Weights of a small GPT-style language model, trained from scratch on English Wikipedia: 8 heads of 32, vocabulary 4096.
Each number is 500 + 40 x the weight over its row's rms, rounded and kept within 0 to 999. Layers, rows and columns count from 0. Numbers have three digits each. The size before them is the row's rms in percent of the matrix's.

# layer 4 MLP down, 256x704, rms 0.181, rows 154-255, columns 264-351
104:444530505500517552513511579487581447538464554545510573543468494468513512522538498539462509540570538521515539507454433469517457573458539553451509534481551495474541521566505518513582489504460495366534507540548562512525483507522549582457576524473447575537512562450520
099:570452414472478539414460503484497551528522479477456485517493504531554492427387498525530465472476505539439519521455453489500483511483424567428503483492549561522464500410543489503476477480557524462571533474490502460521510507565444503499577517583538544459539470540452
097:573561593426500524488438458499481498570419526479551507510512442493431460574434532564547518447451541440542444459460437488460458575407473473469447538502480509485428450490535499528465575512464499472534500488548556426510515504440561432511459508417468526477466460510500
097:497499431498456464466525445429546509406510552489458507513512447484479551468489432497540461480443427539487549500501559482526451555493466535451496530509488435568435527504516509487508511482512520513451451531488528524444563436455565547494529474529482478498529547517508
095:536502561419483507504523496537497492583487533563479518484538452485505496472419420407489484497464407526571466538576506511492495449608457433492476471542491498485466403414450432468456508532543522478502509572482509504440515508497475571479511551522549485549446524467506
099:531545504495535493533494474500475529501420593510424557525467442504517431462416506477512522490521480538549542496471513514486478532539550463460484497461455584599515499479529564415473528495481520457480563487451495498571505539448464515506527412521510360475506530556516
102:562488565509538575533450470443508493534543508498462559442568548513457453518456450416443512443527539492496544454477475596522482543568473474489514521507500578488480572566586535484518559521516557533545517587523501467487507455570476470538501537520533549523493478454452
095:422558572495505437550464520551540477448471458443513490517530581493498521511495489521492537468550542418488525480436492526556567537496516428473527461608549399509510527505511485534555474486497531492540494473493511563514512532464506537488514540441517468543472517417493
105:459469439590495485465525492427491492464498469501485488524491569624516473503532446527445413483485457532533431586501582451500475391461453512425491527462504570536518527463487481487517514460490488475576398493455474489511491567559492445547492440470457492515457525453573
108:527498509492508493597470520431480453454513513511522553519517551526580426484534501497425468484466519445531528570472501571486490498503434519532502481487531596543555538468470597472463449524573483561555485485468516508516441565492501492601502568518462490512445452411526
098:539500569477597493384432474491531470467495463474587495534534521513540469576480508542534447451462436549529487503482482498441515510537481502492478480478501498499537501466473503514451471556465503508499496478547533491399435480513493463495487542509528486512507470532411
099:481526461527445463432519567513475553496484507555507415530500454472498513529541541520469424516555445522433518493446516407528578517563491494525457514518513470448547528497474483475493516457483501492530548495446479454435515506507460564491486492474518511448631474517502
108:615435463454525467573467533501497491502460467466440493502472481480503498471505498508519457440405484524497480545428452540554532515456456525499539512537422475486491486488438460461516476528566471532535540536455473428523495499462467512522449459461487574458439586494465
102:533499482469470512463430471500540452549504471441572439469485459528542428478551444481433464463478458487528548492511438502450477534490468540524500460475554475486460542516500508502550463498524473519473453458585453467506482454503445542475468444520497648566541488559450
103:512569545444492429524494535484491488487483462489500611522545475484472468576494455494528436489462491540518517561485469552563439500579483587515511470472573550519504452491449439503534442517483443477494533548537534553542567488506468522400501575450526485600541545486487
101:530480549533516495478473545519534496490524497482518464555571506486502517569556581439492525542571479587546510521514544447465480485491503524551515504537561489446508489552508598488464495472519580400534536541494485528409538509505435535517525505530482486516463495567494
102:469538454571453462478507543486439488512492497483479507545517487518527480500511512563495477409465485534493487569541585528521531492530504537474472420493492571514510508469376483521418531550552525515474471483496536598579559491518514571491469517487519497565552486476419
094:546533542504430492533566541451497431498497486466488523446460467539513489481474445477508422576504467555462560515483476469483463489527552447516522473510483467537429509498476549464533463526524433518475526480534503422502525489469452491518508439461513540491448477476433
097:516583524545530500477567527534523592496484531519532478541558475523480512469495563454500486504508472512499491487506421587517507397472478491558486459558522497428485475533469475436500454555513513512515624579508459549469555489520513471516476524497525541481489490482459
107:507496427543490474526398578540552521446450558524508432566548459434521518448460446538515490503513516474494495515532536532490485511473555534490501471506534499498487539521425495446493523524570515501429468518487491513413498482507484544536498515465545534540537590518513
105:498481489505466522504480479437405499526500518546507509452477528432553462511489427482501564531437488507511492529486530551551500510475469563537524435419550514546492534513515499475460424441460436476541557538520559497486480514505474448537526556521456508491479437542576
105:528547440500509581551532456475545475512492447390448473450557523568483469533511432549594473512541561472475407465508505522447527513507507495525397526455470485492501486505460443551482467565525503472472466454464553487472436494481525513457528577509482470532501449533541
101:484444529476492512445522539525437490433525532514501468482492469431485510483548494562527495446463498513515431506530458453516485486493471502459455513521530550456472510477498537555519529521520483531514511550505477524499477497513548558524439429476486504485467511537499
100:519458452455531489456477532501503422496579424466541494495496471472483581445458485567560434539507495516546422421481546581491504486483539505425502481489463459554462475432453541522486423426465476564486486554548470514499505571486430491480454478503506525559548518554455
100:474445575469437556485458519516545477536465480511488562560527521468523543472515542503483521450472460475558506490416494563478460576520433494458464577563499508484522558453525490536522493467515420564485455525564567521458566535539487546523647526575526516533489529482446
104:491519493462498563506512493466499558434521526421511500498470551483444483449468501490548472489511439507486484545495574459429474447501505539405470517553424528468481490614500567507444534433498462511507484438474503526497461469554525504447481434466409514449566528529466
096:486501497458483470490546477461487566530500579473463464480510455507570531478480479508529462529476456538506443499446481618467483539460513514402527633542532486538425509451496493526558492493446548462482615496548449446491460586472485491497491506506565557443539514531515
101:552492557570470438516477442542463451465467482519512496514539445548426426481464541450459503468503507548509537499512508508486539492510498537506483492513522513512462487496489524488529541567506533472547470496421478487474609511467382539489497515432490468480572506496505
106:464537502480440504480509556465450586528509533486532475598468530488525486581517512469559499561517548433505449525547564493480514483482475550488385545508480505482526433512503501449436478540525509516547467504517492539479514432502520506504439516463490474463522532470456
099:540438518461533501587500438513528449603528457578484494542443478522555456522526536453560498454501523492462516517513508462490488477515417402574465479493546531501474455548497468507506496538596458485531467544553542527459459520476471484512462546494418506509482425484491
090:428468474448489523505534467539473532546504465509561521466508461504432490499503459505574495536468467515529439507539479440525489467497533521480474520468500476506538509427471564498519527507485472482522445538533441558528516502492533523516489501508490576582492419434500
101:537480490509535495433534562517513459471416396487489516440447517452458493512489586516520489548465505510469519555547510499511481537490493468554531509534476573509502516538513493466553445594544540459463514539488514535442518461469423580519510531498521565503453502463527
102:412485493522543507489510454558447521514495436509498484472470528537485516533392440516510499506527468455477484514456503532579483475417515468443468509479482534566540617521545429551505507472494514508511492475504565542532507493502427482454398565531502388488437441471455
099:468446494516446550512511474483412466512486507537509506427490460504465445488457518430438454541473460479494448442513560510488448456514499495512418541528493516421466534463473473479619498543489450551498518458458539560465491485497539540447451473462503494550526477587476
100:545464497568492469501555518571483537487520472459523579555458527447465545523377512462498427464504466538476420440452461489453479483527499476526477450523484523512543549486477477525434511541474536520454552445550486559498475527430554472460561567486534496492487533505480
101:516438521540560496489506512542489599469482482480493510467547463506542526521469479512504430480481464475456582505493474461465421474464432600505479527491481387530482519420489448450473520537490479489540531513547512507511473501640478597473454578476447502488448559497473
104:565523542498533443476496443495594504492488613457530450436596542487543508478527444498488524526486614523600406478484483485528462516555527566420500452520443481503498439485480460475500524527508477486558500524523468519517571531484444455579571568531514557495517486409480
107:587487488565470536491475517486473456516505467447526522502474493495452487558547526523461515418540444469483481474437508496450549461454432528514508489550510494652553445425476456459515519514590555429466522500483524489506578486457435483607470396492527463481492513450508
101:469498523552463576485523565490470504508475447528522514419490500476537536569449579447502568547513465557544487538467505465483526506488455490548481432499576416515520487488522600481490521511452492538530510456552492526475561437518484533535449515469539553481486570600465
102:475484457557446522474523535560528415502453524477504484534481567505500480542566498513554476506525455559552591477545495468454489518507448490461560472458562543517488461420499436497463473452397453497501389541536499444518534565484481513509506465589488502478520488447505
099:541525450503563483425482490521447525525524455505589458493589482514492442568573527519477459478470411548424550425484508557527483430462517594491542505464470494438527512480533544515502517485496558461490558501504458481408521515425517539468487534518539511499485463548436
099:414543517523474473445593469416486537470508483471578419581482495472500465532532525454511457473475560438530493469444440500527485486505468455498537551563453488557513535498482497549488534562511519483506555512524481515620487530561508520444445557472482537428406472511504
100:519513506491568506576498526489437476478483564428512521504531564482473527503491501476501572503513565432515489491477487493503519537529409477598475419552441538496467511519500576548511479547465488547491544545542552460491486438502478583510466516481489557432504456494511
097:444559487578527515471511511469485504482520489565513487482486539461495535535533457471498461533485535478523535488439565417518410413509464433502528505516554505563446461464544541433478511527551570389560557490475546496570505440530522507471502529470550491524392488483501
104:482539483464504477532456544482466470528495525510533468496518561442439523504494517502538489519438579550550485478558538552533570508545514457509577475486526470555435488491519478535531448555565496512477629489453514557470509488473422504529498546558502485488521583463449
106:537493591463519470493477464545504506546480496469539500559485449565460550486461454581514506466503506492519527480497481535593547492489494468524499500515473456539567550524488480551471546611557526503540549533485501456469503585482538520529495478486511423541538492542466
096:478499478477461521446507525510484453414547491516517478494559479494467466474495508439467510469478401484505487480538586591534503532551521534542571446550533464476488520486533480509515451536492514503495457610526494508514512478504506515472557542468499534471604481486554
097:468523524545459474432516527536512463522528498449493524539471508458487581486501477536473541469481512425481469493466459506575505454531588434511500458496591497490412513589513489484491454503504411528506476549506496619451440534535460534482496482516478576548566521524504
104:546495484483524468492524495517501603527510507499513562533462484452528469500439444465500513479473527436442513455463486509559512445489493457533410464520457482506493497538420509453478455473511504485488466558532524464500536459510481532491497477499508504385561470496500
098:498553504561492485430501529441520464530493520477493494563518471473501461507518518412423574461633545467529472541492585432485465531507449476493401472517511479476502495476569545523468513504493523443599379437524478529501513567544416461510450516515470467544511467492469
100:487459517533514488486570543562494487494509430484435425454535489476573531483509519550493515504417526413509515535536508567469528466458511501486591468527531532503533574434487491582482500486505505465491504477457493572558411506502410459562531503538506528452501507497466
096:511485487464506492503464516497499488434483475469500524543520548548499529446577473515473485495470501538485540501474495459409507505511456464497508455471460508538514568548501531469561515483502520519507421445468530523469442494495528484563524492575450535470472495504519
098:463499461468488451471437475469549499546481525515493470530472525509461500431460509494508466504462500493491487506534596559493558554556518468512508530470514493561525567497471530514483480503431448474437496548450502549521501403470531373479560486539397438527506475523486
104:446488452539543493489564538493628505554561472517490464557485493576451545515494476498565480506478473445500540484512403525593439521470554524560488429508531507429493454476511484521550509529484446552483499484516474483571494468513533496443533524519538454487491543512516
098:494471533501419451516551510547590450522555472503556433480528493490445488556483548507465474476558561525473505486529573597501442473553512463470515492530587564444538507538479455511477444496446412535506485549541483499525465492491450462474527482514488465516418514510488
101:479518548525612527484536496512528448417592440490554494474417533475602443535439535456481502493437565475484471508473529462527509499504456462492554536526543520607503503532489548549463544515467537470530489431556489473500519536562504530513483447500473520514466454566472
102:547437527446568480536522559415494501550522509541530495444519570546486506510481476521487489441469521516504556462461511493545497494531464537525535485510473527572532540479495505529443460461507493449540526518464503494455518571441490446536557597533463545418497484493453
098:547515501445499525491507484512501491525626546484476494429454568492549508441446446434565466539494496495448425470498449481561436482481530457464481444560533522463517559520451433513513520387449508475450455516533462514503468477508461471497528548544536478476506489489533
103:505470534482470523409469476485472522522540490487529561500452429544531490512500475518545546495474458497543508433533541507501480485487441513566405523485516463441549510469548463530488484526533466475572466481506468449527505502625492469417450458487477482451487508542527
103:549488547504488521512538525524483443588464476537412489572563551560540466490465489492489506525435491517501482479486507498563486522515476511501519447527543544462486484536521535546533382578503447587474567579432492525512472419542493538493475523461485380479525470484443
097:496509477563493495550479413450505440549510477478505422518484495537497495484497548504532541526497416506456459502567518498529488496489488537530479492490566467533486529529515517516508528479485539581537431493483499426487478537521522504461451491499465490459481462473446
099:514458496514411433544492527484495481504447483439520451520471488506491507592422534495567521540487516413490500441485449537517470502512529516555587529470533516565498522586496546493399477541545479470457485501462441447476524470552462519487496532417462520442515512506515
103:464528491467495442478493467560540478499492457501549502566480410423559534468487548528529469491506481511458561531540490576528527470456448481445516548504412489525474490491473456453576495525490525498516489560560522503529525460490533480503428452470498519491509552511420
095:478463475564574452526457546536520410526457472554534499529480512546503556503444457569456521417448482486431539522491537538499573542545430477601466520520443422509511536535494529547519529516548442441545538497504485522537515463430490577534519482492487499556507464493547
100:487442543455528457535523483491484527531505481503521461533513524472533498443489497463457486454458502450503556460492522502449493396466441497511527469552506536432485542483510494508529509480500497486465534556548481584466512478489454450579481489515450523473524425567494
100:526511484495503541503453448464459505544510568561511531497471458532450481437462438492555486489571496495528498480532466448473455550457506494529470557562478522533547513471484539502470477498535481511439560447565509496563507445499485556518517538465516504463525522521462
103:521487496451561413483494494554503450432539599551494555475544496475509505531495466525484485499556549491540553541524530513506463488499504545472516465461524475544518564598464499553481455491509419479489498496513622481467572445477440531502525500487523432550435508498551
095:535583457503525521441539447394507517522491531478516528522522549476471506461574547546460517483552513495461477479549513467469464500497466524422560552573494442547471501523506450502477516456488525562540575468548527480509447538443498433492450507467500524531535511531492
102:492490490512502517449572481469423486474482459487441542498574522537552537485568468462498474513463479477492482526515480498442433478566550449562558427441533479494539509513485534517431458430585507527539473455493515441471488511461509466459514456532493466501512436459484
104:541491425523524533488452485551485491484461514547429585533510588444527524574535513511531535515447474506594513541545509546543547466493530485514470555471493481557449568558482499513497465478496465548462527526506516461562506504484516426515441534472585466570439578469533
097:491491468591476511446428516487501510419511494467492589447492455500433539500515473528502497465532526475466607547508449533461548449471416542551496497494546512456500494500459441477484477556514575484472525517489505501505539446510479531464514437512524541497521480505522
094:502537431559511475463485479434525459420527472531474443395548481509497409479522513524545473531494514491393437498467532519449510441543459433532467463451540552500507577464460531512464454394518480528453514507492543506424483570502469539545536527456513474496535482511564
094:504520538488426474556491504494555487491491467475534476538499493463460439501489468563500548522480523442505464526517514459532555509526516516448532469551516414511501479434443525491487474510524557509495470537519478439535526516483611471519395560535490493574521492470527
099:498510595473509504562527445506473502468468544409497481536490560476460514462477489451418499531550534497564528563481630500418477483483532450504573450533462464451448436494485548465483540514573524538612534518423467505476481484507530499489438487503423459537540503541513
098:472534515517481547490482555478482478512522415517451517440510513505471508489538459488547488449482547532521473534458514496599525449503486512434429472470484556494496492556471509479487571473489489466501473431418549429462490528499505512423573537513483428511520438538497
100:464413508561568487566531518512513556504553473531470474448503553497503499572509526468494431492528472412464534401493519521539515504486542515524438483519538465436421545451463509543424471527495497500472509540582448568385448458455531405504444533505504542444481502558428
095:553473506524488494429587558457513535517513583534493487484542499444509501542530487515494477540437473542503524537501479515535496480504498518409474443520516462432523541374468516519424453470540496460471510547521479484453594509523443529529592487552445486521465540521432
096:491514528442432526486505474577479431513510456577474483518491534528505494534470492551523541431486464519435546481456536448518557509502421411508510556493471511543480487490492503536466426537521508510518514500587492492451500495507528555557461510529502524530515483478461
097:475555459447466432562457523482518508434490454554458448485480428532504501485493446503512446476486502585520502558461503459533520510474463524484445540581458467504502520560452472486493448467508456525465486531507498551529519475595550533520497529475447456534501462479495
098:445499536518513427477477498575504512502517507465555499546508489496538537480527520423529462423476456478425546529477533527431478423493488417489482563578467502503476547447568433510466456529477541432599470520489479491457504539518510436518499579504526413496469498498481
096:588543435526484569443471412491454473502511523468541530568504500476530514527463408535480472439476432457489546504560491467530503554435454528557500474518509529463550526514529548581443476532477501530497514525595483479392563548520422524526456497474413516546525461491538
103:518517547426472465501514452523507509477519526497428476490454494438489540512518501466521487530460483469503489501466491481520484498485558486470474482486505491470522389465442516549458506480461482514466530540548491514563515478520495475475500527506508553475585502514415
096:524548522490542453547536491525560542436459503542597425452535588470478454541487545595505496512507488478484470585547442556492497527549557507446467526525451477516494492511454533505500490564558466508483479490503453500497531508559594536486433468543482535526455568512496
097:537506542487555501487474498525481492482518524548472456514424484534545527519519509502479492528473540514483454496490558555565552564414536454512493548473462525489505583485503517466483453540445537579472488520538470475429431560456501454569487520547519506527422483497499
095:494474513471517448451478525538515515439506504549489515493539529474533531481517496476486449546503465473506538505563482362474495536541428536524453462456569500481576489467491490429510467525454414497522492467436604440481457514483531525484503464526519580479415553568451
103:572499548481453499551570534477502492477492500465532541534486511469554451562476504524519459510450506585495486549415536458519545489553507458508413453522555455509517452494377469527505507445476501450493441485469406439523522469540561460481474511491565455437501499492533
100:494439544562491449509540511498495494504479442477523481541501459495514510533424461521511485448486491531431477540449522491519602588481558505521543531503510546588525462494523466557477554489469531513520517447511437466516563455511443504516474452456528466473492500481574
098:494559538517505455538483454575445430504516473491462529526502500586525499467470428502470444543469504517504460466517451462494507510478523411483503472494476534469508479552534463568484540482545492497503514518575499503551452512527462453571547519472495462557429475545559
097:446509518530475399460515489419493538561546503547484468488499530498544591474474544501414441477489441509486475518464459452506518518518500470481535492561501508516525556488509411494453438502511562500510513550531455521470524466571442571600540498592458479530451423485494
096:522514432502497470421443481584461532447489507486466501485479482495545498501539434470493524546488538433518539537524481514537498450510521481512433495460555571493578530548552533498473510516507456598474453471509546489457453546521451489464406469562516489484540486572535
095:498503493506510435512572536490532491528548538501470456474425464491452412476515594487493470465502508561557506487507531520506520463553563506494529488531477449516510477520446487442575493483493500516468520486473482511419501516512534442600517482501533563468471507521497
103:480502462475524540508485420511485435473561482469483518496530499491532498475496510493468474511467399490461547490510477478485470525534535528542469515539518550493489569521551500551548516534509538483501556543609496495514490526466462516532520481524521467552474452557477
092:541516460462463463444542473433548491584502502559474510446433562481516426498542509599493435503494449454506555538507512478431506438552464462465535465529500521474509451448484511556535469383516475482480422506479542502539569560501499504552504435461546540562462488500540
101:518496461482590567490459474493587534479467519558580469437493474457561444482550562525437514431505460480480535469518490530508499521600507605464555546523510502493473544506424545468500532513428503483451608449479477488573486453496481473515532466441533497499528441521461
093:529498427465499568519482447510498471496488565460576563466537370474546541561474489489464496590534531580539505558461441458473497543522509466491428522589498536522492521550440533497544466553442572444443490544547524521442536581451469455488446500548499443422469513465429
100:560496573491417544441524521537450449390542519568567500540520477482488559469455493472478521467480533521559480523487500520473522498410545445511466443484485474460533514451600541499495490498489528448556514512490494470490479529495453515575480503442557405513540456480434
103:520532491475543582432489468567514503527482472592462550456522511536450546434508526469456566538484546530529420463554523477524557519421464492507612507470546501512463456455569523488557534492569481508532542466559471569504498505511490476567503504473473573459574539538520
096:547503444548481438536441442557467484468487522482454500465508458536474551503460458531512497552452509550536500521519497436550496518504512525473514515482453487413497508476503482503421489484447505555463574519470473522463557474429513529511566463450447508481511488521434
100:518543499547553540428459515515439456459468422565512477512445554519505467528530455487478474528535434486496588525522547478416469505563513524479490493449477574463550518557497546479606435495477484538468462500475507472510479526469444444516507528509442447496505457395455
101:472478574544434553512491410501519491557521566572509431527465513497512552476481510504486591550512546533485531484498444481424514478497506508537495424530471453488473488501473599489493552538498479490478501544501553527495556458474478521430495516529474470480529533490509
099:540564555534508488551548494533526445505483475500578475507495474472530464493486517495456524499430499477464418500551533484456560501442508509501544398494490530534512444455498548519564530480542515484485470540523442537503563566471496410508578467519515460414484529438572
101:432512532486503499501511446532456513491495484522474455449549555502550524524559468496450501562500486480510506539449546494499449486590446532571528520526517508524441556524525465488429559548508482522506546450445505468513490433583481500532499504521481510553494475580466